Part of a small language model's weights.
Size: width 64, vocabulary 32768.
Architecture: rotary positions, no biases in attention or MLP, untied embeddings, normalized queries and keys, local attention windows, gated attention, capped logits.
Training: a variant of Adam for these matrices, 3967 steps.
Each number is 128 + 32 x the weight over its row's rms, rounded and kept within 0 to 255. Layers, rows and columns count from 0. The size above them is the row's rms in percent of the matrix's.

# layer 14 MLP down (transposed), 256x64, rms 0.151, rows 90-114, columns 0-63
size [ 32 104 102  87 112  91  77 105  94  84  81  92  97  86  96 106  78 107  97  83  97  99  95 101 125]
[[ 97 118 146  86 112 170 187 109 121 170 163 146 135 139  84  73  70 122 158 110 126 161 173 120 119 143  70 116  80 135 159 159  78 101 144 144 143 110 175 142 105 125 119 154 148 144  89 165  81 103 137 158  97 142  90  79 114 130 168 197 148  94  67 123]
 [122 124  79 180 121 105 162 172 112 167  93  63   3 138  99 138 163 127 188 144 145 129 207 115 121 150  89 168  71 119 101 111 117 131  99 109 123 112 145 149 113 140  86 134 128 117 109 148 139  98 154 117 130 140 147 162 108 128 128 125 149 129 168 171]
 [141 161 116 145 113 217 106 120  87 114 120 154 133 146 182 116 117 129 172 182 133 113 111 119 140  95 187 196 107 125  66 146 144 146 137 141 176 109 132 140 131 137  83 150  61 122 131 145  66 171 119 119 179 140 177 108 139 139 137 170 107 164 185 128]
 [145 175 119 155 123 223 140 125 121 171 138 139 114 110  51 117  72 118 117 145 117 114 130 100 117 122 149 154  76 129  78  71 106 154 188 116 153  87 120 105  70 113 159 184  55  94 129 135 125 132 112 101  84 129 128 105 112 179 147 111 130 133 127 156]
 [128 155 116 157 111 164  97 121 126 118 198 125  86  68 163 127 111 130  82 135 139  89 195  86 108 116 117 148 187 130  82 210  95 110 105 104 173 139  65 104 156 139 104 151 108 107 156 150 119 125 139 149 162  91  55 140 101 101  97 126 125 144 102 153]
 [139 116 103 169 146 121 114 161 110 113  87 106 164 137 117 137 131 147 174  51 173 117  52  92 185 133  69 125 114 124 167 174  95 140 159  96 123 131 100 105 187  83 121 146  73 109 107 140 112 160 198 113 146 140 112 106 159 120 140 192 125  96 130 149]
 [178 128  82 105 139 170 150 110  93 146  91 104  56 113  91 121 139  67 104 159 145 159 145 179 163 159 137 142 134 183 120  47 111 101 169  96 178 124 158 112 150 171 163 119 151 159 148 124 137 117 186 146 143 124 131 153  85 145 162  60 135 132 121 127]
 [114 118 108 134  77 122 128 121 168  98 138 167  95 130 110  73 114 139 170 119 119 142 100 141 121 229 127 125 122 156  76 118 131  93 179 136 113  87 139 131 208 115  74 192 153 158 102 110 135 106 174 144 160  87 160 111 158  70 105 138 110 156 132  90]
 [123 116 155 155 125 122 157  90 144 190 104 108 148 177 101 118 115 185 185  87 137 100 176 145 111 148 191 162 106 167 158 147 135 151 135 162 121 181 115 117 104 121 103 113 141 151 134 196 128  99 109 138 164 143 119 125 115 219 120 148  65  75  91 145]
 [ 92 107  81 113  66 233 157  21 118 119  89 149 117 147 167 128 119 131 134 139 135 197 107  57 127 132 114 146 129 113 137 120 160 131 126 158 121 126 111 120 136 135 108 120 121  95 172  95 132 135 201 110 160 119 128 131 127 104 145 129 117 139  90 176]
 [118 157 134 159  81 164  77 104 140 124 154 151 145  94 120 141 121 137 180 128 135  79 104 138 166 110 114 126 139 177 112 196  99 119 103 180 119 137 147 137 135 141 115 116 147   0 141 148 140 157 158 149 160  85 111 181 124 125 130 164  89  78  94 101]
 [ 88 108 132 147 126 187 131 113 123 162 136 135 123  87 148 101  60 139 176 108 144  51 115 133 133 121 151 143 157 127 182 139 102 109 125 126 113 144  86 119  99 158 142 217  42  92 113 130 151  87 124 162 105 119 127 147 151 116  95 166 118  90 198 102]
 [179 148 108 110 213 105 151 113 156 113 116 156  87  93 140 147  71 115 110 137  70 129 138 125 115 150 142 111 169 126 107 204 144 124 144 135 138  74  95  88 129 129 109  90  92  54 154 125 167 105 133 115 188 141  80  98 134 130 128 186 134 150 172  98]
 [159 149 157 127 163  61  96 122 120 130 112 118 173 103 198  95 214 178  91  89 152 122 151 110  99 150 125 125 132 146 131 109 186 112  89 184 127 121 123 111 121 155 108 113  98 146 126  80 146 180 133  59 131 121 139 144 144 154 120 188 156 180 109 156]
 [107 153 137 126 121 207 166 184 152 214  97 100 161  79  66 126 135 108 155 123 139 172  48 125 122 136 180 122 139 117 135 137 112 153 202 160 130 140 156 125 111 143 101 113 142 119 118 140  97 113 111  48 145 157 133 142 128 180 150 129 120 114 104 123]
 [161 112 155 130  95  85  93 159 106 181  76 169  83  80 127 151 138 134 100  90 115 132 208 123 141 142 123 135 166 104  96 108 119 130 160  99  85 151 112  82 128 148 128 180 154 135 113 123 145 116 206 133 154  87  92  99 116 118 115  75  52 116 104 166]
 [136 110 112 101 136 162 128  45 136 122 127 179 106 179 156  79 131 104 139 117 140 135 136 154  94 119  63 125  42 173  91 156 140  56  58 104 146  88 107 130 152 136 149 134 122 123  95 151 140 119  97 115 136 108 107 117 106 144 165 139  73 160 186 139]
 [107 203 122 127 160  80 110 120  77 150  52 102 114 139 141 133 106 173 173 162 101 137 133 133 125 127  94 127 115 160 109  83  91 135 201 102 145 105 139 154 178 131 136 150  81 111 129  89 114 135 142  59  90 113 133  74  84 160 109 169 102 104 173 119]
 [105  81  97 149 125 131  62 202 155 111 130  87 107 153 103 125  50 105 192  82 110 120 143 155 118 125 124 127 146 141  90 104  92 154 143 163 116 102 176 100 105 109 122 170 126 131 156  88 129  78  68 123  98 150 116 109 135 180 132 117 147  54 161 142]
 [128 182 158 117 110  85 153 137 165 136 142 139 159  99 153 139 149 127 203 137 163 101 111 148  79 133 103 159 120 198 109 179  98 112 138 127  80  77 125  78 143 146 113 165  98 106 122 119 163 136 150 120 107 114 151 187 131 117  61 181  80  89  69 127]
 [ 99 149  97  74 149  83  75 131 126  79 139 162 145 136 107  67  87 115 143 124 140 153  99 167 148 100 198 140 194 106 104 154  92  93 111 156 126 125 143 132 138 101 101 177  77 143 141 142 113  55 149 179 154  85 131  88 121 120 149 110 109 167 108  80]
 [ 79 148 160 185 150 185  81 162  87 127 161 142 144 186 143  95 193 130 154 124 166 118 102  81 150 121 129 182 131 142 105 149 168  96 179 122 131 123 111 107 134 117 135 117 163 103 138  90 120  84 176 160  94 133  90 176 166  51  86 114 120 134 123 121]
 [199 117 149 145 113 107 157 128 150 162  57  55 106 165 127 132 129 130 112 117 133 138 167 208 103 136 158 141 139 162 123 166  79 131 107 160 123  95 172  88 140 134 122 164 129  97 155 136 137 163 137  80 119 163 111 131 198 139 177  96 164 180 167 107]
 [ 42 136 110  59 186 180 108 138 173 136 142 131 103 121 145 128  99 169 112 126 124 128 127  98 153  76  79 175 154 144  61 150 167 135 139 136 121 130  80 116 116 161 123 156 111 135 112 224 119 139 148 107 140 130  94  96 163  99 121 144 141  74 106 114]
 [148 118 108 131 105 152 127  57 173 121 177 127 128 171 124 100 123 143 148  85 160  54 174 124  84 147 147 100 156 151 103 141 144  88 122 114  62  95  72  84 139 149 129  91 132 131 153  97 181  76 139 100 166 134 120 139 164 167 147 135 130 128  45 145]]
# layer 14 MLP up, 256x64, rms 0.169, rows 91-114, columns 0-63
size [104 100  92 105  88  89 102 100  87  83  97  87  78  94 111  77 112 106  83  93  98 105  98 132]
[[112 119 156 145 100 102 154 148 128  94 109 142 123 185 125 193 121 138  75 151 148  80 101 143 189 137 138 101 141 100 138  46  98 152 149 156 135 133 104 112  94  88 104 159 166 136 208  70 135 117  65 148 169 170 160 131 113 119 109 139 127 175 168 108]
 [121  77  79  68 151 128 134 129  91 104 155 122 128 150 136  96 108  80 101 132  77 111  76  85 133 106 142 191 161  49 157 120 147 166 108  82 154 151 115 121 134  89 182 132 144 150 172 117 160 174 104 192 147 171  92  99 133 129 164 121 121 166 132 130]
 [136 112  97 160 158 150  80 191 119  82 124  93 145 115 142 168 112 140 103 114 135 124  80 116 135 179 122 101 111 182 163 101  96 144 114 120 152 142 156  94  71 128 152 130 139 146 166 162 200 212 132 117 183 131 137 126 154 138 115  65 147  94 195 132]
 [131 160 118 113  96 112 126 181 132 115 112 129 123 103 179 132 169  84  43 159 142  89 135   9 126 129 107  93 135 107 136 120 110 145  92 107 160 179 134 152 111 155 131 156 124 112 145 121 115 157  51 170 103 148 119 101 157  74 158 117 114 123 105  92]
 [119 122 149 110  42  76 179  89  76 134 132 140  95 160 105 187 183 100 143 146 138 124 112 104 164 100 167 145 111 123 175 104  93 186 150 122 191 112 106 163 102 100 124 146 130 121 156 150  99 114 153 159 188 188 133 155 140 135 123 124 104 145  88 171]
 [ 90 120 119 151 126 144  94 199 158 125 191 123 155  88 137 117 101 196  79 146 121 121 121 102  95 132 163 112 132 108 156 147 113 147  97 126 117 128 105 155  31  92 158 155  80 113 105  63 150 181 145 161 129 155 120  80 165 134 139  99 130  71 140 145]
 [169 100  91 139 132 111 114 154 115  62 163 134 144 139 118 173 152 117 130 136  93 107 135  90 129 100 133  84 180  81 136 113 135 124 132 127 154 205 182 152 148  82 112 124 155 141  95 113 190 104 141 164 217 131 115  86 127 165  98  78 115 116  74 166]
 [156  93 152 120  53 120 175 131 121 161 144 118 119 168 119 137 144 154 129 172 112  99 125 119 165 155 126  94 125  74 138 133 123 119 112  87 159 161 163 181 160 108 170 115 160 123 146 113 186  99  32 130 165 143 106 156 132 188 138 134 190 157 150 181]
 [131 121 146 119 109 132  98 180 146  63 115 150 183 126 176 152 152 145  69 175 127 150 128 146 165 155 111 141 123 113 128 112 142 106 146 129 163 126 186 162 120  77  75 141  66  89  99 101 143 133  57 165 163 149 116 103 136 201 185  85 143 105 135 131]
 [110 107 145 140 172 137 155 173 114 133 118 114 132 155 134 140 123 189 100 214 147  97 126 118 123 156 210 109 155  94  81 112 146  84 101  56 128 152 141 128 191  98 115 118  96 183 155 128 118 159 129 132 114 155 125 131 156 119 112  67 134 189  92  86]
 [120  97 121 133  94 120 114 130  84 138 104 126 131 137 152 103 112 120  97 177 154 103  67 115 137 104  97 173 158 155 135 121  94 189  99  81 128 204 161 177  95 178 113 188 102 163 136 168 155  87 103 135 186 144 152 154 196 140 137 125  88 138  86 114]
 [164  99 107 124 153  72 149 129 190 109 169 119 114 106 112 126 154 121  65 154 152 147  66 103 159  68 201 138 156  97 136 103 106 148 119 133 136 118 173 100 132 123 149 174 112 138  78 112 166 134  63 127 155 111 110 126 143 220 144 131 108 174 124 104]
 [ 88 153  85 120 109  88 170 119  81 194 176 136 100 186 111  99 117 204 104 143 143 134 107 157 122 101 147 120 186 152  89  65 149 124  73 133 152  83 102  86 121  96 146 129 104 115 125 148 127  99 118 202 148  91 155  94 164 131 156 140 122 114 103 142]
 [150 107  83  95  45 113 102 184  85  65 118 182 114 123 154 131 133  94 136 102 130 113 117 109 155 123 140  39  88 111 123 117  75 124 133  85 165 158 125  83  97 136 155 142 118 124 165 118 141 126  39 161 144 107 135 140 130 103 181 128 128 101 129 155]
 [142 124 113  94 122 124 176 161 172 142 104  78 168 110 151 134 110 137  86 122  52 127  91 129 180 121 105 119 123  92  91 100 114 147 140 137 173 139 128  92  56 137 115 161 114 169 131 121 149 149  66 148 156 175 131 129 161 146 130 104 224 196 130 130]
 [133  96 147  66 123 129 128 103 139  80  68 143 190  94 145  73 140 113 103 163 136 125 138 128 110 151 133  82 128 143 129 150  87  98 142 181 129  99 120 161  89  74 128 168 163 155 171 161 164 117  96 172 122  92 172 132 116 169 142  76 180 200 132 147]
 [ 97 147 114 113  80  88 136 161 204  98  89 100 193 123 173 149 146  88 100 173 151 135 110  74  91 149 108  98 131 130 101  82 142 186 129 119  73 133 212 182 117 100 108  97 192 133 137 110 135 132 112 159  96 146 133 110 113 121 142 107 155 134 113 127]
 [155 107 112 165 123 136  97 170  88 118 175 103 133 120 169 132 109  91 120 134  98 105  92  78 134 141 101  91 103  96 134 102  62 112 113  78 154 155 114 131  89  80 159 151 166  82 171 132 183 150 141 124  97  85 154  70 106 120 143 102 199 105 194 145]
 [121  91 100 141 140 136 168  98 168  92  89 137 184  88 145  98 180  71  62 123 131  82 150 115 151 117 171  96 206  70 165 140 179 138 115  95  87 141 119 184 112  68 148 121 146 119 115 126 111 136 113 122  88 146 140 131  98 102 141  82 161 114 134 148]
 [160  98 117 128  77  90 208 116  97 123 153 164 138 108 109 214 164 138 110 111 137 134 135 144 159 133 155 107 167 123 148 106  92 200 139 119 135 140  93 137  92  69 177 103 161  95  81 145 130 133 166 137 122 118 129 167 180 156 189 155 171 143 131 156]
 [123 120 127 121  51 119 163 103 146 110 192 155 102 103 190 180 128 193  73 167 150  38 143 121 137  92 192  75 115  94 133 107  80 147 141 153 122 132 150  91  96 127 146 129 114 110 181 128 102 117 107 132 123 140 139  97 109  88 152 107 102 117 137 116]
 [ 98 149  94 146  63 132  91 171  97 132  42 102 179 121 115 148 136 108 107 186 155 137 104 118 146 205 107 136 135 136 151 139 116 122 128 147 149 173 155 143 126 130  76 159 168 112 166 121 159 147 121 155 124 201 140 154 158 179 119 103 145  60 159 145]
 [175 111  70 175  84  97 116 131  88 134 117 168 104 107 122 109 137  97 126 169 101 118  97 146 163 182 183  94 165 132 110 109 130 130 126 119 163 148 135 152 183 155 105 157 180 121 130  93 182  83 104 147 157 144 156 173 162 102 161  37 110 168 116 129]
 [176 122  96 173 116 125 187 130 174 132  99  74 177 152 160 121 140  80 113 170 125  46  87  90 138 139 130  80 140 102 138  54 155 116  92 105 151 132 105 126 103  93 141 117 138 117 121 132 135 113 125 122 102 107 123 156 183 116 163 124 188  66  81  96]]